{
  "num_hidden_layers": 9,
  "hidden_size": 192,
  "num_attention_heads": 6,
  "head_dim": 32,
  "vocab_size": 8192,
  "norm": "layernorm",
  "norm_eps": 1e-05,
  "qk_norm": false,
  "init_std_qkv": 0.0361,
  "init_std_up": 0.0361,
  "beta1": 0.9,
  "lr_head": 0.00576,
  "max_grad_norm": 1.0,
  "warmup_steps": 217,
  "dataset": "wikipedia_en"
}
Each number is 500 + 50 x the weight over its row's rms, rounded and kept within 0 to 999. Layers, rows and columns count from 0. Numbers have three digits each. The size before them is the row's rms in percent of the matrix's.

# q: layer 5 attention query, 192x192, rms 0.0938, rows 0-95, columns 96-127
# k: layer 5 attention key, 192x192, rms 0.0876, rows 0-95, columns 96-127
# v: layer 5 attention value, 192x192, rms 0.0705, rows 0-83, columns 96-127
# o: layer 5 attention output (transposed), 192x192, rms 0.0671, rows 0-83, columns 96-127
q0 104:528571524532509472470442520530577536510482535561456526534474421447510500499512554576607505471484
k0 101:442499495609432469463475413512583462404496480453451504440524433530457537474507491479597488477499
q1 107:583488417425481451501542522440439566476441529511544510402518460542510625406414470441440509549532
k1 108:629508436454458437468475549495469520465480516452521463461467492479517532437412434486464527494472
q2 103:566593456477545488435463536463458525465443453435504541456587438436518467574516495492456473457506
k2 105:574531455425558451499483600500551488449463421431454449498593420445475492522484542547497527455466
q3 100:533520513599550526602434493462533439451413534588491390424485574572469497494415483476603539511524
k3 105:527551551506486525567427470513549509504476503618531376472493567581499515491455462495559484494470
q4 110:461478518539449443479501459463449631446438477514466567461478439508451572505415509418483445455507
k4 114:556552499514493449477523506463505606469528502501515459516445530516523587499443487510465486552479
q5 108:569530516479571451481488512444415468551409421533488544492453424428481511484501550459540528435490
k5 103:552490479394541502448490542483539539525452458467514497500492521454491478451428481514467520503477
q6 095:386434478424488498465515506479494518512511558447505634467581509484516501545482544574411578498441
k6 099:425424509461454514490512479488464567626568505484483540495548426478510549566536500606328552481511
q7 096:515482451479429500560471428450513434549484541511552501479551561474500477442600488495374466549438
k7 097:428457414494439567557461455463507396439457485448469454490551520525461447409485434459445451507555
q8 104:451477475533511575507560434498467562539451486555483436440509516534412521395518416517430478585537
k8 106:460518518444474495505532474527533578523497484530477435482498468512515488462557462494431457561574
q9 102:506501570440462495475464473522452600520505552493550561463470516585471552456433494433628506450585
k9 104:571489550492519535473413511546559568484527441503487521511524484505529574485458521494463520479478
q10 103:584561454446486494517389536539434461566459574549527504417553512416434475421475435518479542446485
k10 107:574551516424490468573463513565487414541515515534481469425561439564400524467395455531498509505527
q11 103:510443463524382429482537556598493380510573499477523568476456496442530561467504578492511454430508
k11 103:415503532493430435486508485489482416559537503492526551467468439446443534441513603412492473512480
q12 096:485502475525540532441479533553481534464514529418518493436491627541527491503473621538476629431535
k12 096:500447496438544508504480580604410569596582495495517456504499585525446500478573508594489584450523
q13 095:537452449458535459432595545518450529528468465475399550467483423424558461511519465558533458500496
k13 098:497414483511532555435477495472468530507461545534447653461512483450601497540499525495534543559471
q14 098:470466495463559520488494486547474571544572567625448440551507561579504492468556468465420377492467
k14 105:454536473525484554565501445422492602402498552582413408451547555518503403494471468465520506618596
q15 107:502554481502532574518496624446554436549453482455525457536531514525519579603550523412543412498510
k15 104:438502446534480526452495530438534400563441492429465506457547481469484498556521551434560486426507
q16 103:497557481513495541556593493434474487531522535464526542462513545472399465447485522441511521534600
k16 106:499545511506456572484576483534471478538504530506501550442461561508486479431532510430514449449557
q17 098:457466510573457450559523447467543484424543515542461525532420438440441444540495478514431477541481
k17 097:450570521649499506510555404434530472441497475471414607475463527583457464547552445501494435517524
q18 101:510461529401498489434426417564467488490459413513548466508533498502548531512525565540592462486485
k18 105:503468572420525473415473509551506569500485478504544516566530480487555458466422504528553499480468
q19 094:455383444472560504500511585529484513629505493432493514541512396445485486502514543532461516462431
k19 095:432434453465510578501482583436481509559535568439514481556502424519488451441561513456437481536550
q20 105:413492513486481571428424461467513484595441359531502432610558456517444578516534555523415386596526
k20 104:437509500461510578423475549476552511563427406500526421537565498528510510489501530508436458563476
q21 104:516503541516507435382542525571490560501591477457481469466519573552487533609561519543451573498465
k21 107:503454424561476472490546440525480515447485546400472480453511502508518569513521516482528530476483
q22 102:603555494534500478473439475578473388431483459459498478419517522502488402455602474548586564459485
k22 102:578550561552478491512473517546545504409520460540557503458492507460491445460430450563573495499516
q23 091:500549500592479449511511547508493458521541684514467586487474432451532548546539507541517495555511
k23 096:500559502527499462553559511434512504514487539463504531517401441463528540571625626546534523469482
q24 100:553558485560496456534585571507527495443525495478615451543472538511510317461540554517554474484454
k24 106:493580455582511506551646523473503495482505482508572505512466473491451394387617581465514508575545
q25 099:555520489494425422438512536603568509401579537499543475477534538490503636455536458517502519466441
k25 101:584503445525421394457553494496506449400528586463577559453469472550521504456499501430530523518488
q26 096:520579514511555461383459535524581532385540510462371420528535508545512526580516495528402553552591
k26 098:494509481486513527448464588542506599513495522635457546495493522502502489571520581460485618503492
q27 091:521501497584487503445496464499479507507503525553470459510526510488456398442508570556491536486570
k27 095:541528503517477565535483487458448509561551520528475527536528522410440412496554539512593545428559
q28 098:504526483542386416564525440568390461490521520597534537475512526558489548512487517428564519453521
k28 094:482513497626411507461502437529468477457546492502528500476512479526530506376476493452558527407446
q29 103:558474472493477488488544498500467493506517560432542522471479502449507471536502507480543536456498
k29 104:603475497473503503523515588514521553477559490498557470547521517411460511461489552565506531456497
q30 096:540459537439473592535422424497529555505430530506490463623431576501533508505421488467534621477582
k30 098:473474516489529533520491431470494529513541517396538495530431530569565478478381397455468530494502
q31 112:495505487462469512572572547465546459577479438508565496434615444495482461405457539517522469559426
k31 111:493497450467480549492515495452471386516442501483521527501563393468456445461511465481502469594451
v0 099:464506504515619466432505422469479454506431507482561541457508543450488500395422454497523428610483
o0 095:467511495500474574498392482516533490567472370492434532553535397547516609610538513538547573510506
v1 094:474414441504457510557457561545443551441534517522441518448618573524506554509454529529468462530478
o1 086:540543503504415468562480563545577474510454472468557520433495519515529403411528472448539506426526
v2 106:474505491494481509409417479493592542507500521521541398518527454575415516450598598527368529568479
o2 094:528510539551615470524570505472530508482493439481471543520527531498557559591350490513512508494481
v3 097:461565470517470476534438477556567500524506547458468512456416512516565508568455485547507553482507
o3 094:538418514497537410539466522516511541499519443559554460517533468478450379507536512411568509520499
v4 088:464488535490495478476463508468558451456491438573494428509445482506390458450540547581512422552550
o4 090:465487456491493476522527551540507508504511535458519554534491549485586527556470492521494508470421
v5 091:496464324477471535552546463530541465511438568417444499435437539535479546627494507492494478466474
o5 089:588518557464458548423548416440447562455525464527477509463564505498551512480499499456551469497476
v6 095:536511469528486572543555526514349470570582543470461567521580477589527466496566477509522463504570
o6 090:506466447492511437390373519581516521411445591539477445447492462434413512487365488446517572496480
v7 101:497445475442514508399565541417580512530499530526538555502482512534485487482552464530462506556449
o7 098:432434499571571595589521473497450538528514495526517509544458501544553464549470518462499557476591
v8 099:500567464487455470450554476361435444534520434524514629478431423539455449499508449490525552551482
o8 098:500516516538571530523514506556509471498528510502498444625456467457568539456460557511502551478494
v9 105:524483545507600508465438532518424551437551500520410539550428404531442473443482448540493446489568
o9 098:409468435524404429532513547515484349521436469496595448503477498534534523485503444371460498467387
v10 103:433492568520494444532570424485406495599511494515519595513475494498504500487491471488538523464573
o10 102:506583486487596520422386566528583548408497443515471447524491449497508460621549518596533500456556
v11 098:476444523499516583544465424503509401504516571521538402557517522505522440561481512510528518557463
o11 096:478500447475461490531550532494463564589593527499448533448527500487464527485510495552462424497489
v12 102:550478504484475446539512504483429477451465479427535621535542472408458488502514578438444492555556
o12 099:497532501560593523477585449509504526497490472603434438516482466491490566428472491554496470562528
v13 096:532587510509437522466450475437425482498574493540599420512539392547469434534489461530459523482567
o13 092:542444479514621501545597488470551608534473575459428529450411595467583467459444491462503499494525
v14 100:533587579503547533476524452470432462556496526523482505420435481523450415479545518490567505467532
o14 097:445484464538454485503484546453535571529524474488513469557447391485507567537514501462506392513461
v15 104:480514446460502537474449570513535507521438488483524570404491477459523580622555488459558440445497
o15 101:523466541566525471523601412506517505465603601487505504475542546525524385480488531577499581608565
v16 100:552485322489474490559542521567563511488492459406510462555584547494556601403492412487489465525521
o16 098:464536559539505473461476413515393504495542508621462516463512559478521514463486394496517524458505
v17 093:474545592431504469464546481445372480435450502562617504495514477428466493502553465504613420486426
o17 089:495484457427523477478621491514513471422541545436451420545441622478531509518559563470487583428520
v18 095:505522467454479568472478546543543516533479596494476413518473509507537497635448513440484502465542
o18 091:513507473537413513506566453425496471505522510551463561438490498445456416365534608498508394497536
v19 095:495564550481521515534444603473635516485428474447497480506456448485537381523487533509466571515606
o19 091:492488522531635497481618478440458469543489572505431569529494472462513531396416533457506501603537
v20 099:517528573551616500474514511518507570504472558495504417479568499533544435546476540523467496536458
o20 095:471521501453445490493555460506507485507498482507469552493472458493535614510503490504520442500531
v21 094:498596457559540497540452495422507522525546508469466535516589508524463473465477439470402505525510
o21 093:570452481449502522411555468541471443512364453484581496469463532450525492500553516536652499539534
v22 098:503414426413406484512513572511592582431515521494461501587453523539528558466488455533399501467467
o22 095:522512579429508516512515463501345467509533514528542499467535523464505441454437468452497471435562
v23 093:440579543471527520546460419546509459531447404436626470448451448427468467473605485580592561540540
o23 091:515488534545466499532488567463430575490498552492399540510483519568472515500500544441430492448459
v24 091:521480479482570537475494578566341496594545570460468546495542523468530482562554522440560556492512
o24 088:442449486531500498564539463533550472479439483557523477492509401529469400460517503475474482531502
v25 098:449523496547425454452476452522497494512523584484543494532472514461479537518507603494401507490471
o25 090:513514516421641428541537485489513468473465438477487536493531567458567458589488447486523504452556
v26 098:525581496491478497560545498525496481546425511529491396406490536531550564528529568489554528454462
o26 092:458411543553519481467555541457563544394557402488481532488497566492475534627500515519434421500442
v27 088:538481518482448563468443540538417578421536473501440516523487505573585469452526472549544535505464
o27 083:518545449403413492508463487452479443503562504512458479518516441459424487519498389477508489434570
v28 095:448526428500429455574498441464480558554494427517523617431551413449478455477512506523438438504543
o28 092:573551579476552587508444560465485444461443493526470421506458478564469532492480504491542534533598
v29 098:515489451512514421536565480494437443501495502464519545512520478513543531489548537478542583525466
o29 088:487511559525530522557439487502541475561457448514470401502570490541449427463490510452471413498515
v30 101:452501428508455509517528477451529480508502375489496492515492451468485562442450549506478537405426
o30 096:533489561552485565515405482503493498545499499572525505515482605564418444551493435465534473511543
v31 096:446485549521522455582509450545484539553469496512601430470468537501494476479552552491446504581556
o31 090:595596476504585471430484503443539443537518430469458614478568451456496499528486486543559472526474
q32 080:418514582538492607535566496517547448510455565474468453535461527543603514470507491444533493560504
k32 082:458496491442529580541535392523517588483434539452521381468523534582592464509576508510508489556480
q33 084:526443532529462492493471571530508556500514507490508521528458502443460475465455552560497454472483
k33 084:505450564512487542474474556458504563492479528615556514500428526465579465465522511483519528530581
q34 079:511469502472502445471436494497470462384581522481451494543520528436508588557527448450510454512474
k34 083:533520528453533417556504526491511528501573518483559494541498503426527510598482560462465472513514
q35 082:480564499548482490424453527554506496358556499486470473551527482530471462498541524422510628466469
k35 087:489473545469565477456504460573565579387508480470489465598569479461455451498508522452455601503512
q36 088:516473536508402486473550485582470489454525574556462587454618492484533594468500484479429451546548
k36 089:525505511446414512466550495508496531449531502583464519441533499485523626445498477533473486514510
q37 085:501518584462481438442544517487476621463603566447489499433426454544516500531433504510494515486556
k37 086:555535501527565507405576572480571557443517510439494489521470601513495531554478546499436545530536
q38 082:442431513444469465439557556591501471530547560442484526481470504450517383449509568500425560488462
k38 085:400412529436514499417575493517509509493606603495499421491548564456565442406531478508385610498399
q39 082:419446485427551548456483483578519485445488461445564482494539494509489483518573489537510523431459
k39 088:518445528457472512482532568471531527441523534528514487545485495451527466492541474441540543490538
q40 079:460510455482503542436471568589386437620583441471514579481493494466439465583516525478487526411573
k40 083:449511470494518514444480548578366457579612509456511499559511484476524567544446472485451542434510
q41 084:377523551495457598541380489541541501526511408471452498447497549541525478505419502510454488494507
k41 090:450507555455478592535431388553457519554443488580442534565562561563534508515432499474477494543579
q42 090:382528517516460533548504534478442557521401502529485489486498392539479479512462593532539431513529
k42 092:386546491536528548506484528482504592461486431558496424500565486518517430500455563552471459466491
q43 083:453410562446575565439525483423480516524450503493430560589562419437546522609484574464382479553448
k43 085:479434510492531539485527582492492553506497444428470548644507451467634551618456535574436463502475
q44 085:481492463529531500569557593527460434489526415575438427504615493538412409467480474528566382434418
k44 088:477466519474496484561572509481446474510475492615506474508617451509469426476475478432506412576499
q45 080:410535456518541467549552489346508436594498482475604506503600537530470451436499469423491445495456
k45 085:414511413544541524521495491421451375540472487411541608463578412428427482437615518397496400488430
q46 080:429580420484448481450526462481490511540463514512453545470413584414612520632505526476496518491439
k46 087:480507418494490427497515426486485514591538555444429518444460511522514507546507536499588513427443
q47 088:508558542472433436440460461624483454459481434472465496512551616560516425585495523430565446454487
k47 088:517466600512445471500479499522540465468556397558448492496547553561560480566440468448551473434451
q48 090:580545501520607489525516568462574560566485570482478497529476583485479419568601475578516535514594
k48 091:527539432539505443517514517437499482505546545393500502487457516472426465569547547543555489432530
q49 079:454425516477519543530495500459480583595401565528437468614482505532488442488459572520483498522428
k49 085:412421504419538564505473526491581574586491447510459473542480467503513511579516499537447446600502
q50 089:526513483484612483492581512471494483459467473396490581452365444579514487477475471498590513413497
k50 091:453426505493569463509509556453481562563525458475473542498463552511553502477443533448514553432504
q51 087:520570529592585401532469378410498539442476559532473524429505572485495592543475535461555515517459
k51 091:468529574587520438586502437474518541447483492438492530472524545416459508558425581467554519470401
q52 086:530506553395501512493552424396606479423529400448494559551476490504512421625571491518568412485507
k52 091:494531535486453485485524541497551477446584467461454487532482532599493357578471503581551502427499
q53 089:573519486453467552531459453541518492456500430545468414444548571623506453475504455483453487530442
k53 088:579543536486491496488494515512545450488499426632479476466473572501487430525467440498449475612559
q54 085:422477486514429429526516394475489523583599510502478529522477511485484409548481554533406436500462
k54 089:461519452502492469529576464441538454562580453495569483509449577405408436549440483517357459566480
q55 080:509561449474522481491487538468453538602536609490427513432498542518444545525509541511407540518508
k55 081:443528415510512502447475466459410491562557495477391566476512481540427562529495509527401570484527
q56 080:481536456530555579508424540438503548481429490505414498445486478470458407518536508548451597565559
k56 083:515478497515533600470439478462451504523498549553454548517489464446461479506530458530459545609568
q57 086:512595525534569522516578585525441560459617555470411491478467601571521579526619513572547483502558
k57 090:515537531553615529552575557502447628394582540511438459567464566496499544515593531478510494518524
q58 085:505555513508489605554584475525436460534473532478507420513568551568426477481490543510489470553470
k58 088:450528485460532618560553501430522411497478464462491430465567558511431540492481448486387532517544
q59 075:485465519558589517517571491505535477526548538506479498466568440529564508551496531526440489531482
k59 078:467521515513498546545536404462452470554554499470446519469559414475598448528496580515453511527525
q60 086:454484523460614542399495540539481515488448482457515451480545481517577491517527538530389549476514
k60 087:528489549473603504474492523531471539517453477586489469568560535432597464496590491495412538563501
q61 091:462585450463564470443481477517407591483469452564478511537488388502461495512470439520547467524399
k61 092:550525535532587469423507543474542584488521465544470519566495478500534521495472453546531468528398
q62 084:510540488416501466484546547531527493537508503464578523519559570440569494498518488497484482505516
k62 088:461485474509447449412504454509490482552531542469455537481552491506507495462519505444543505467456
q63 083:556447479482367519540482671488428479483539495414521601487420468514441496465432530382478488432435
k63 087:566506462401491491537471546516518522546454528559502518525446522531459562475496521430480490565546
v32 093:510505548479449416507491589498503534518433426542542561527629435403517501560475455482554454472415
o32 090:492479514562574529556549459521481524511472564460465484427413565572513519438578523471482562518583
v33 092:533535442522418544510557460498462558554454551471465523475475575536521577521458410534526537501465
o33 087:476515553510498468485416538513510416430496459527514505477500438483528378481540494480430408501504
v34 091:494376581550579467494455434584524541507447495549425505435400531482522514448569575559555482507482
o34 087:405562462525528550478605543417437457444519467498526449500516428427420533514557469487440493498496
v35 094:421463479504466472389520542495421558470527434484478491470538575529492595521444485458441477573468
o35 089:637459530549499555488534547525544486518464564508464546574436482493533426484552481503564558423526
v36 089:511482531489527506529461531615436551507436598499475489521484483502527487465517552578589567584520
o36 083:486541467555513473494524490458531460470516435516502474519506504463403445484510495372451432494488
v37 101:452510511546439419442447577585544482428493482434480450439397555466558463626478533552499543426509
o37 096:527445487439554561469610520454507496573423544489539501585514390520417518381551498455508476533494
v38 100:559542457473531593449528477428641509541475472454446465450464498480499534502544480444454459400452
o38 093:427466563475467475541536454511439565449591521443574554526540477494580549561499501552496534510512
v39 088:479599452412658497485445423503555509479584629498561543453491484543529530540524418532444469611393
o39 079:517428509486358528517572556457423551478527449502575454573553443387465500519518520513503521516547
v40 099:580476485518599495510507526460576522481515447509410586442460564496497406569509491577502522513525
o40 096:509483485507421466449509424527475521519415596475576480495557444588412571407492561412513455510486
v41 090:470559596577468497493443511582537412485613593456520471516497459546537539519562520450504484532458
o41 089:499469451455507500549568575414491626479393464555500497503427505436476502549479472563566490461518
v42 097:476448519534498503510504465433456518401541411545489510572645505595455545437498436498467450445465
o42 092:550544512497535453479474482466507476574492552487504434471413465518532487553491531524541505540512
v43 092:542402463494508566479514454524530432536535476495519418548579437389525534513532524434489493485490
o43 090:561591490567514475516487569476509539428464487544570517413415605537523533463445509514532469471457
v44 093:530548556515528417480523548474582483422522480462388432437473467551546482537522543568444494474619
o44 086:476455403460443571520497500469481477576453498504559546506455487499473472441473535426556479451437
v45 097:531445465484508478480453508515502454495495520498547504482508489532562542475429466533568478486446
o45 095:481528527509447478458537442468464512508447450453457487493506514505537489523517526493410562518544
v46 096:461498495598420459491476432494492552539431476507508541508426532486462583436429532508498568507448
o46 092:447510503489582533497579468563439433525485446453429443526588519520533404523539518512496488518522
v47 100:590537582423544531508489517460522532490522483440485568582605559539495468505545553458524517510538
o47 097:506534400564428424485546501493508504508524525521470390479521444436503473515513509553502493459445
v48 097:480523394504573498447465519558612538509475444504462481505521482504493493419503450521529598493482
o48 086:498444509488451604568519443471439475517515541535473466492444563531487556504500560483469428494517
v49 092:575398562419465500463529507612494521546467487540533438501533384546623461427516504543548476509528
o49 088:477571450495552491490456530474551425479575485529464528440494560482393557519503455488486480491463
v50 087:493495474496562563525410450357500493580429537534534478429463560543483527458539472507601457563549
o50 088:554504531554502588420521515542474498454581516472492552543535341413545518592540528568380504518502
v51 093:553463443410444484552436542552389405529484604568526471469520443553509483490545481532524557573506
o51 087:501510500464556504475559501448564530501536409455488491564511503442523474494464453478518462443457
v52 098:494369465477459460437567459503530553499531491512482536568529525498484483424563589582466546549543
o52 091:513624572459548538550465479519471471486473475497462422459502460482545575541474482375517483461471
v53 091:487465500489485592503481480551535585557569472553400530430421561583460483427542523586401503539411
o53 088:505504462468534423540503500466587498418500527382522415528580530464471517479518457478612454422483
v54 092:530489545592395502563436489388524547555418468499420531518434498506415480473512505561488484458478
o54 089:566530540449572542485540447585474474484540514516527557421559519520595512494437482488536435477524
v55 095:575546609524487559438451581469488439505596470455475522500501430543467576544488524483517423486615
o55 089:410406519439538401547562483497587630521492533496552512589450463466559419457506424535476547511417
v56 099:484528446547519473485533526536528493558445596458441465517408549583469442462525478348433481478582
o56 093:522494551508535565464434513511448503537510429458464507486605413443538583598471531630509432552432
v57 094:535634535468559526471539477547516542490481534469441505504434421636486556429479499529504481538610
o57 089:385432501555491527523471570430480506482579522514536465576472551374554421563495487403536484437445
v58 094:509441481588468474507448502572482556466536434544507468555471485517472471472395560515475482480471
o58 096:423570448456539474470486531475535478538554550425490539451526526520516557530535427494549547509575
v59 087:508504569429535449512385557444594429451470482548651478528522474391480485463545475434433429584498
o59 081:484474470563484522494621493438483600411550529477460490529450496528577469572528540591495538478506
v60 099:515428451510588429501527461523616381423506538384556483431479448481479481423505390470490496547487
o60 096:546539496559434608440475483482442618508442408561510468506482495541530483498477578503496432538531
v61 094:510450521567522517520427523525458554548572532573461453539498505565559556497385525448490546611510
o61 093:462507560429519479456546491488589491501548457478528575432523523502464467519612483520544397418463
v62 096:476427457483400512420411457492560534471481467534537441466530595587528434487530523613542462591500
o62 093:497537532513659413532518528560474464523527442440506490493457428435442586526435469393462532396459
v63 096:491534505601504512502426467517551496518501566541468486564494477406470479482499480392398550563329
o63 088:537499510534506570480561427505399552497415446520515533406520528548551511477504503551578414517611
q64 091:449472526495501489534495487418570518492407450520535467619412489501473589536484532415566439441452
k64 093:524472499502582440496485523512578509548438469514510517506373510544507628475477582384552447499507
q65 101:597555419446467482490320482530539337507505540541485512507570561563426604483503526481519471480524
k65 103:594570464436440478505387497556479403468469546562468544536570614545420503423438528464540531426506
q66 107:525494471495466527449492478496509488472429492436437491433670498546528620444471409486468542534477
k66 110:556453484464434527490513461504474465604484530487519548394563461441559593434469395496455593473518
q67 107:563549412497431464464465496649500474503526510524477553470478518580505550480513456473576528460514
k67 102:540521453538407455433455446573540496415501482446474529486475500518528560466507422457548564408427
q68 101:545421492450479477479502507551510460533453426509523476559462400445504486420470485558483495490459
k68 099:523435510443481484463479478416449505528487450457574548508559443467548503495471454541517521524465
q69 100:486435569500525491521443539504492550506485560504565556497486552482543579497472522519571508428469
k69 097:483531553494542474562434519534513575501506540523508553474469513548565561494400535486545442471479
q70 106:592485451535600471476486511490453488468573463494453478466424468472523486512501488571541573439523
k70 105:493495491575536449477446531491386498426536504524432533467452512487482475494506522440591576385522
q71 109:457547468469499415469503440601510486460548407443514479514552522520480542478552498528478500467454
k71 106:572508529493485433494532561529552514476573451489482523498470543400479505462510494513469506476491
q72 098:484500506453473504516458520492468546483586485453503576380493449441518565592524500576434574544484
k72 096:484497431511441467437427522455534495541487452359488610432512448453405574577484501509449573452498
q73 107:507447499462437456542513480464457468524532484482549582473512492465478433490433555478455490450435
k73 100:523453455473386391427530454498499507557492558410486548537509463484507506481526493520498586442496
q74 102:462490488442537525518595552434431450546454545455526496485491491460573459433523460388563450495532
k74 107:444488466470519498495498415543529448493485488448484526420561444572524503495517455466534491493410
q75 113:392463515473444605538438480542470480608456479489483490493550470563450467404518482487428536569526
k75 110:445452495462487555502444447459500491579425440524549503537573462508471493478468425546350465596499
q76 103:464480501551497502442489418537466498541492440498385586496557444529558652502465490519495483515497
k76 104:552475564501512510486501515512486518557477505527509541489468467457548553549478475472481500526485
q77 104:544558452516579438474540506462545467449529534494582504595518545420555524477538464493506500509467
k77 102:536514523498482410470487506480527464373527582426519462448507491485504460527580550473571513488455
q78 092:555551468477481543520461460534466518479463406558560511479435446543492508508433432572570563510449
k78 094:631531513500520497426440449492496498484446441506477540551500475574508519577469384518489534497490
q79 105:478499481518466481625623504395483511539475489567572480481518511430437451440455508506449431466493
k79 110:358525474547450455581550470448479432525452505613540493489526530555421441428485484488494375549537
q80 104:490510493541455507532468448574496512534548378584500504429642479484453525477483472659522410493509
k80 105:522540506532486535515477534496479549506487503571513489421538538503442548494479452452454431520499
q81 098:529475577558455514539415455582540482443515529547462436513569593609499524487564503547497567449584
k81 098:573512529485520537567436449556457518457483541543464449497567525545485474475525528548500543438535
q82 093:468478501468510447519614510540444553491565543484473580558527430466495464550429572512458495488506
k82 098:511465480449560442530575517444430528488557532486490571522408529448610490546445547534465513520495
q83 100:544524480444514474433494455515513550439517499496385615452394567549551472477505423484557542499541
k83 100:490558568481469455525472441520455501456567569594431538468414562552518447450503496506523530487539
q84 106:587427512490543564475458595495563491511464433514561512559520506451395466520464476495360569478473
k84 106:570533446406520560468492565513538430565448424500499491518499515489436495499485467518427455504530
q85 105:439485484512474390482482490474477601502477624486484515496489518510593641491498557556422574559457
k85 108:506536458469489495486520512516530535498526580510510469483495543499518597590531549518363529496436
q86 129:498561520512586471441401427514476582454522432509484493472528447504547512545480483540596524460434
k86 120:566510538503545470453481545475506607447542499520537489502478515519551540539456471482546550462496
q87 101:539577420561433502578485458462393456519431538574479511471485490466489470490475468528484391532513
k87 099:487533454499532436580489451498465468480450517537515479470434464552406556546455483589533489524517
q88 113:605547543469416421550497446536537472417493467541564560459488482433511518425487487497560590505510
k88 103:577536521523460402569619552538451530526452526541612489512410490492504494437399494480604490495524
q89 103:485444475488466600547500482500425531536479503448556442514539487590584546544381484455398579481558
k89 106:498469532402493544567428491543380443609501440528496509452458459581532527507370449507441501502509
q90 101:566626400497386371525557544458407563455565458525579516386497494509428579450494514511520422535441
k90 101:601633487520445443497523625474516516401482514541504504412512406492449577434539498497517479523425
q91 106:503549480466406492420403601522492435515418485552516527535600403514408488485496466536532494552487
k91 105:450509499416472541436491662514470465570486489541483585493517380413470452476496527523485379503513
q92 094:467517480478459586499432556504484558533472430474455474545441533556522594620538516488569490507547
k92 096:529497410406488476520462495449480518577483531450493493577547544515461558506559484545491544494503
q93 101:597457496506373447551548516474435558433564587451529506465402536499498474471525460510526521471519
k93 104:541482434470486449518527511556419448456585529532566524428439522486460487445482464453507496511547
q94 101:518569535497528443467518526427455542434502450583499454490502524544506537450388441457509453521522
k94 097:445577552478535522553516504511515505437485433622470485465476512498538419491430481439487394575514
q95 099:521547442442589428456504579476507483539520535413492501454486510466489503576424498438544416371497
k95 103:454478500526511443561499533524486436434571498461506515436536454524504561518488579479580456441471
v64 095:518481379482507453555717565450394451576602434522553532469501497496422500540497462505483485518583
o64 101:560435573465432508486339452625562568516483512492536541489427633525536447458445496457553529447478
v65 108:518484403529522544467483472522399417500520534497388448460511512471497564486477490473485459384509
o65 116:481472463553463569445544526444602514540497501459561550529469513453609419529558612500428557526443
v66 110:500498522481533508413511487578546502428489463491443422539531453535479434438508578429521477440532
o66 121:472457430404515421503518500595539476553429531527510437520472420538441570533612579475479450575499
v67 110:509491465539388515410519422530545541542462452505482423552517517565403500605618460522469519476510
o67 110:520521555551535454566599484510486463433529498476580522482484568416563517440544499502592495460490
v68 113:584444463651538514390486618456489471478493515550517525513501457489482535550490473356492447480552
o68 118:409457564501488461512476415477520619471411494410571467504512575538449558491583596485469550533501
v69 105:490409504490539520533481516470471428427575481423554445604496479477541388386520527551483521512476
o69 114:509567435527435511566470523520498544529436496496520438409453541524601657560512468481547355472476
v70 109:506464450477533540526586479617523521539489394447480597468561470559515424466517551519575539427427
o70 113:548512493452498457482483568564504427511525516507415625459528562495463525505458461460512487470525
v71 100:527460551412518540505463523503451464497518470552529557586584508485541594558465532573492522530418
o71 101:541586519492341477491502445498525460439436479496524517404491508516473516527489523453477440440502
v72 106:505454469482430500407537526567506511582482481509527441441478465463506434461493560636455520513439
o72 108:516521453539496412556519446498526374455472555459547622535511593410433492457524487456528471449461
v73 113:522462563449506579506500423502574515441590479536551483528514563494553460449490598425496566583431
o73 107:523573383409508420513492512507495501569510553472458453517498426530499510514508511486539537525470
v74 096:484603531555477579559502419470456447485434522510501437459565426503476484502539507511618438569595
o74 093:491432516434502534484452549556529567572499550513472566498487473490532480474521526539450526546407
v75 108:502575538473501521607585542470549512568442383470409480441420572489571456529505427476523542449483
o75 109:550482494529413498541548441427466475445538516517490482502538603484500568430469515481441483533521
v76 112:517504466529456561536462423475498492491505468585586482431564514509431544348522516600522481514532
o76 118:610512411507451392476495450572477501483521391552512472541535393431587486565500436502414450475461
v77 103:545546508482527581488473457446520548601467508449476510491448520550466450423538519561520522511512
o77 103:436555468482449466512574512518370550466516507496523377476509551491564583531544443485456516474477
v78 105:506463346484467470461523459480543507515464442497567488548485479518506508536494414510494524490507
o78 108:372544451533401580442491569522409480479476445558509414379598468448463472515512444506505447536495
v79 107:509360431504478400502582389515560445445452472497529510541539487531471547456450517525446550472494
o79 111:514481488450470455522435463556529485518459490568434590483544556474537450558507565466453407404529
v80 107:487409566531446583480511487579547433444515487505438558525466449456517534488505475498471507448573
o80 108:416497530459524533394510515402533469559457385459575553512492449513558494515531438512513471593602
v81 104:564575512507430566466457462494490499556509528508570578537589453502430509490469383459461568533520
o81 107:498555548583503514478470503508465463527517445494487447511453573574557475535515438545612406394517
v82 109:501509460523401491478491574443577532543571414502446498499628499393497559640495500431454516556487
o82 115:486537510513555491549461606503548474536551477508495408464431498517562368438567484449498513470547
v83 115:500625440481558525426562512468551503448559506480507537483477478537440399386515483546464533498421
o83 123:463490552438542627539434521543459475508474565502565437510483492557427503496479484423534500526460